Part of a small language model's weights: 13 layers, local attention windows.
Each number is 200 + 30 x the weight over the matrix's rms, rounded and kept within 0 to 999. Layers, rows and columns count from 0.

# layer 6 MLP down (transposed), 896x224, rms 0.159, rows 681-709, columns 112-167
187,220,196,249,204,244,225,168,201,230,184,232,199,224,203,242,201,197,170,242,228,279,228,211,147,136,183,214,157,218,242,240,228,209,218,223,191,216,196,233,213,226,229,224,156,201,185,207,181,201,166,224,212,247,224,206
174,223,207,181,188,196,175,204,229,171,217,208,231,240,216,250,204,243,235,230,135,141,230,234,226,189,241,174,207,168,172,178,145,214,198,222,219,185,180,212,214,214,261,228,291,168,167,176,186,172,204,217,205,213,231,173
162,222,155,203,186,180,246,215,203,179,195,212,191,252,236,204,233,210,185,187,226,200,138,184,147,187,262,212,230,172,253,222,236,201,197,201,226,168,176,223,260,206,223,150,192,209,224,149,193,188,192,208,196,199,254,201
173,169,189,212,226,166,149,169,189,224,189,159,175,213,187,167,226,246,198,233,212,246,199,245,210,247,170,159,206,159,193,157,156,222,292,194,230,193,128,192,210,239,197,221,239,210,222,172,243,133,154,197,229,153,221,203
214,211,204,220,203,195,190,207,158,164,190,223,162,198,196,232,259,154,200,160,168,219,152,242,181,207,172,127,180,172,196,168,159,160,193,219,213,200,210,197,237,197,195,191,214,183,209,155,200,219,186,165,221,194,226,198
238,187,262,227,210,205,186,202,267,174,157,194,184,249,240,236,192,272,243,202,194,228,220,212,199,222,238,217,267,180,156,189,260,222,182,152,183,174,215,154,162,174,204,212,213,214,157,209,168,166,201,239,182,169,200,197
192,224,215,140,183,204,199,158,161,177,192,241,188,186,162,185,210,280,139,178,148,137,211,222,185,287,236,197,213,227,191,213,169,218,191,175,190,230,183,209,176,251,207,146,173,204,183,227,172,210,181,211,219,184,232,192
188,212,208,139,204,236,279,241,176,175,178,149,224,220,227,203,178,283,165,273,250,194,137,155,221,209,201,214,204,254,167,203,182,246,225,194,193,205,203,179,249,178,159,163,173,158,191,225,182,229,196,227,224,164,174,210
182,160,180,201,210,183,283,202,169,175,213,215,184,153,222,188,222,189,220,192,209,147,184,172,206,229,180,190,219,186,195,237,231,221,224,239,169,178,221,213,185,142,224,165,193,182,187,221,208,218,211,207,239,201,191,228
170,186,173,207,194,203,178,178,236,204,173,183,198,219,201,203,199,111,207,125,231,207,193,198,205,172,197,221,198,181,201,214,231,214,218,198,247,174,239,234,179,253,240,207,216,220,249,220,243,215,191,222,253,171,179,225
183,198,248,198,169,204,226,165,240,189,213,197,189,204,210,226,196,241,265,192,164,141,204,183,179,182,231,151,194,222,195,200,147,223,177,236,195,218,221,238,181,201,155,156,210,214,164,193,226,231,220,190,181,233,204,159
206,224,226,205,200,191,220,229,177,224,168,185,173,155,215,201,214,183,180,171,194,261,212,149,171,178,226,194,153,251,232,183,234,152,210,171,180,171,177,181,215,199,198,265,240,229,216,180,222,164,218,144,199,162,216,121
183,231,175,186,167,208,249,190,212,176,227,225,163,196,203,228,260,188,164,220,233,171,206,202,181,220,177,183,187,194,170,212,227,182,174,174,228,174,210,217,191,256,164,203,199,206,209,247,191,233,212,223,242,240,214,229
142,198,147,206,226,190,139,203,182,224,175,189,180,206,220,223,198,241,187,170,206,243,224,220,196,213,228,187,191,252,157,190,218,193,186,200,215,168,216,199,222,206,123,200,201,169,192,189,178,229,150,207,215,245,191,232
204,174,218,223,172,213,248,222,171,163,177,181,213,284,248,240,225,264,168,188,179,231,242,210,157,222,177,185,192,172,195,207,252,185,234,199,229,177,228,215,203,202,192,198,191,219,235,196,248,258,172,187,239,209,213,239
179,181,156,139,200,219,197,225,245,258,179,186,185,228,250,159,228,207,154,228,249,231,276,215,110,210,225,169,189,216,214,194,183,159,234,224,249,249,150,167,228,227,215,220,242,194,204,146,197,186,163,252,168,181,221,224
218,173,151,180,238,237,189,211,173,152,155,235,201,260,191,217,293,177,161,201,158,207,262,177,202,237,181,204,165,191,184,192,215,198,198,212,241,164,207,222,210,153,217,151,199,245,202,217,224,195,159,161,154,226,231,224
181,191,216,222,210,200,212,226,167,161,249,250,157,236,212,196,180,224,236,224,217,214,261,232,173,253,171,157,219,160,192,204,266,212,250,207,185,224,179,184,214,201,229,172,225,231,183,196,217,208,214,217,223,221,192,252
229,246,197,197,217,148,232,197,204,205,204,228,184,256,216,181,239,191,192,243,182,198,207,248,192,211,197,233,240,138,207,228,228,192,232,177,209,242,198,165,106,195,190,206,229,180,206,225,218,187,191,232,232,283,187,161
195,211,224,218,167,147,209,252,225,217,188,213,197,181,186,188,187,231,239,251,186,230,288,285,194,168,179,229,150,217,188,209,253,163,192,174,230,191,197,204,155,107,200,152,232,192,195,225,222,226,164,254,176,219,165,162
181,142,213,173,206,235,247,167,211,241,180,208,181,191,202,202,247,193,184,195,154,194,199,210,158,248,174,196,202,165,149,147,173,172,196,180,340,196,190,149,214,186,156,220,207,181,184,148,133,180,188,245,200,236,186,173
201,194,173,151,228,224,217,203,213,198,196,123,215,220,208,152,228,179,122,237,240,237,200,239,242,175,196,226,161,239,208,222,139,240,236,255,204,196,193,243,206,211,181,186,132,153,207,188,209,206,161,156,204,224,278,133
197,172,174,143,185,223,227,195,206,212,202,239,168,245,234,242,223,225,131,160,204,217,175,245,232,226,250,205,167,225,177,200,188,182,176,215,239,203,219,244,233,213,162,242,122,168,153,200,218,185,195,264,181,184,273,215
136,221,231,207,198,171,184,213,199,192,199,214,176,174,191,220,204,231,221,148,195,252,194,201,199,235,192,225,218,165,262,189,236,195,261,247,178,224,163,188,227,206,214,205,199,146,197,268,240,183,236,242,221,232,169,186
201,210,243,270,225,224,195,227,203,166,188,151,185,166,289,199,151,190,175,221,174,260,236,181,179,203,181,227,185,148,253,193,158,185,222,192,245,131,166,199,179,214,231,195,185,242,229,211,174,181,229,205,188,169,239,186
198,216,181,248,213,211,182,227,182,200,230,186,189,199,191,243,221,197,246,135,196,234,210,233,157,129,221,203,170,108,167,221,176,235,150,183,217,191,173,169,219,192,225,165,197,248,225,262,176,182,218,160,179,196,184,145
219,217,268,217,195,175,199,181,164,196,200,173,209,175,214,178,210,219,216,236,187,219,216,210,226,196,210,207,217,216,189,194,226,199,211,235,163,226,200,188,160,180,133,154,205,201,196,185,176,215,160,198,222,192,260,208
167,186,178,244,221,182,264,213,145,214,230,189,245,230,185,228,158,144,208,177,188,214,235,170,197,182,198,220,206,152,169,160,154,203,214,173,131,171,214,179,186,240,121,226,157,196,195,157,242,200,238,230,195,140,129,193
224,218,192,212,167,189,245,173,147,222,249,237,185,205,156,158,257,200,277,192,206,201,202,222,203,178,223,234,161,245,215,198,222,207,209,254,178,170,202,201,168,232,179,208,180,233,226,206,187,208,223,215,246,221,224,263
# layer 6 MLP up, 896x224, rms 0.213, rows 682-710, columns 112-167
179,211,238,224,202,227,156,187,180,189,190,206,207,212,138,232,207,238,272,193,236,196,168,218,205,178,174,169,226,173,156,231,246,200,234,148,151,219,267,134,239,157,213,207,236,185,185,199,204,156,156,194,230,250,195,247
185,233,166,190,230,217,195,177,244,200,170,205,185,211,247,186,171,194,166,144,116,131,182,227,183,199,194,178,242,183,287,206,227,200,182,210,225,176,168,182,263,219,170,204,198,190,252,160,207,183,205,220,188,188,221,267
161,124,190,174,207,196,184,139,264,204,192,184,216,194,210,146,203,213,232,217,179,205,204,139,251,210,164,231,164,226,184,208,212,173,220,260,183,186,200,153,159,201,181,194,205,217,248,202,220,175,184,172,238,149,171,221
204,207,247,230,195,216,208,179,246,162,166,196,261,201,191,187,225,176,172,173,210,193,146,199,226,208,202,189,227,179,167,198,222,178,179,168,149,235,200,216,231,191,154,207,190,187,202,194,158,248,213,215,213,239,187,166
200,229,237,140,217,163,200,128,186,223,229,247,154,191,222,232,139,209,212,210,166,182,174,214,141,210,256,211,209,178,169,190,219,236,215,229,201,224,229,205,194,242,215,238,188,238,197,171,202,198,192,264,186,211,198,158
218,235,150,171,224,234,220,228,227,191,242,210,198,201,227,176,239,185,194,187,202,276,202,191,193,200,224,198,196,200,203,183,179,181,226,191,196,198,218,170,192,214,216,196,230,173,167,175,180,169,169,173,245,230,219,182
220,132,213,204,168,198,209,221,195,197,199,195,243,217,163,147,205,209,214,173,247,153,171,203,172,192,172,177,197,214,208,206,174,285,187,213,184,214,209,158,188,230,183,170,221,163,125,196,143,176,201,212,157,221,167,198
173,175,247,202,200,229,203,218,218,193,293,148,202,180,212,161,174,186,177,214,221,212,184,170,226,233,239,201,151,225,178,139,179,199,166,231,229,177,178,193,197,213,186,219,220,147,161,226,212,219,210,150,179,195,231,218
198,207,155,218,215,206,171,245,160,206,202,140,180,234,239,188,176,188,224,203,169,182,194,231,216,230,238,209,200,208,238,224,185,199,130,145,196,242,229,202,153,200,247,202,167,228,206,265,196,182,240,166,193,173,217,129
185,151,203,171,176,194,204,188,240,238,204,227,202,173,231,191,179,194,144,208,185,205,200,185,205,216,246,185,199,216,196,188,240,264,201,219,233,210,197,190,182,195,242,217,169,211,174,205,175,153,215,140,224,182,227,198
216,198,188,214,170,207,216,255,208,199,207,259,259,217,161,193,220,230,245,176,234,161,227,211,195,206,191,196,233,159,195,198,195,213,182,239,204,172,182,204,171,224,199,167,220,164,217,178,201,246,123,223,160,220,213,234
238,233,166,207,212,211,187,147,198,199,206,156,213,199,235,229,158,223,238,188,187,223,187,236,182,212,207,215,214,195,200,178,204,191,235,191,160,165,194,195,186,167,253,213,213,202,204,226,225,135,146,207,196,202,154,221
206,205,185,218,211,218,211,215,219,221,196,163,144,248,162,242,212,192,190,231,190,200,237,215,182,165,211,174,224,177,162,191,230,201,193,187,187,225,197,189,202,196,102,202,181,232,230,150,198,209,164,157,177,200,209,195
216,211,229,194,264,166,198,193,215,191,180,179,252,184,176,194,144,222,243,154,198,238,204,219,194,178,187,220,225,211,232,168,238,211,166,192,171,170,199,219,205,163,151,235,180,205,165,141,266,199,198,213,220,152,171,238
209,198,161,148,170,266,193,222,177,258,223,130,180,165,236,207,215,195,176,204,224,181,163,157,255,253,231,196,158,198,225,148,226,176,241,118,184,253,247,190,211,238,214,153,180,220,192,205,209,147,247,195,221,170,220,171
211,183,215,170,198,121,151,182,187,208,193,222,241,199,203,154,155,243,201,210,183,210,210,176,217,201,218,213,163,164,174,215,187,197,208,207,200,256,202,191,207,213,191,212,230,142,227,205,149,216,141,190,199,146,173,240
175,254,174,167,210,204,200,178,171,166,197,203,206,196,212,167,248,190,221,255,216,169,221,190,177,180,258,207,190,221,219,132,187,205,144,217,186,226,196,182,225,212,189,196,260,189,206,205,215,245,162,173,175,188,187,198
210,198,212,184,206,230,223,205,176,208,167,233,218,152,165,164,180,205,141,206,175,173,229,218,181,209,241,215,231,220,108,221,228,186,188,176,172,174,148,227,215,184,243,164,127,195,175,209,192,210,216,102,173,225,199,160
199,216,251,146,226,189,220,173,191,186,179,177,160,209,178,199,188,227,234,177,202,189,234,236,186,172,227,193,175,274,202,149,296,169,210,220,210,213,234,208,217,177,183,219,158,184,209,231,193,231,218,199,174,184,208,185
232,216,224,159,261,226,174,144,215,232,273,232,181,224,159,234,173,168,200,184,151,252,218,159,186,161,164,212,183,147,198,221,168,96,238,112,225,254,209,185,208,200,145,165,205,212,192,215,205,192,190,181,225,192,176,188
230,214,207,136,235,254,158,186,133,207,180,192,226,230,211,207,180,193,183,185,208,155,190,207,184,187,212,244,245,201,213,180,127,204,192,162,166,203,182,238,191,282,211,195,185,178,201,233,180,221,165,229,226,154,137,247
238,196,206,216,130,168,183,194,231,254,155,224,225,186,238,200,216,170,156,253,244,234,203,184,195,165,154,257,202,197,194,198,207,144,195,165,233,254,173,203,191,233,218,211,175,224,114,177,181,152,190,169,193,247,147,210
135,204,191,187,215,179,220,226,201,213,283,197,152,159,237,182,195,156,120,171,136,123,176,159,222,164,220,184,157,220,224,185,161,233,176,230,151,224,182,157,198,199,199,251,224,218,218,192,196,214,220,255,214,211,242,220
127,222,174,227,221,158,214,170,229,254,215,187,163,128,175,218,202,159,170,200,184,203,176,221,178,184,184,171,229,208,220,207,202,200,223,197,185,234,214,213,274,256,197,234,202,157,168,171,190,234,200,184,188,190,214,174
191,205,204,228,204,166,219,186,237,251,163,136,228,198,242,260,206,201,174,233,181,206,212,165,177,218,211,173,162,235,187,180,189,191,188,239,149,187,175,195,176,138,154,228,188,185,220,269,238,160,261,126,176,196,209,138
187,220,248,174,219,251,185,213,232,244,197,229,186,212,206,190,225,187,187,174,158,176,256,242,150,158,218,182,230,243,165,127,199,191,166,228,201,179,213,248,223,183,216,208,186,191,152,200,190,182,216,225,174,261,226,208
248,221,198,161,201,180,218,228,210,152,182,175,201,241,181,161,210,192,147,207,250,177,178,239,220,228,217,152,196,243,225,208,253,198,221,186,166,167,236,223,221,244,231,233,136,211,198,229,215,205,181,203,182,177,208,216
208,159,178,210,180,240,203,169,201,210,237,201,230,188,200,196,188,221,193,154,236,251,187,186,208,151,228,183,184,214,219,168,148,204,210,134,203,139,232,218,242,153,238,164,195,206,204,179,197,140,264,189,208,156,159,162
177,204,242,206,235,200,163,203,217,266,199,235,167,204,180,196,239,187,166,204,189,208,216,198,185,232,180,191,177,171,223,193,163,181,209,172,197,186,189,235,239,225,195,254,190,133,176,203,249,180,194,185,154,155,212,173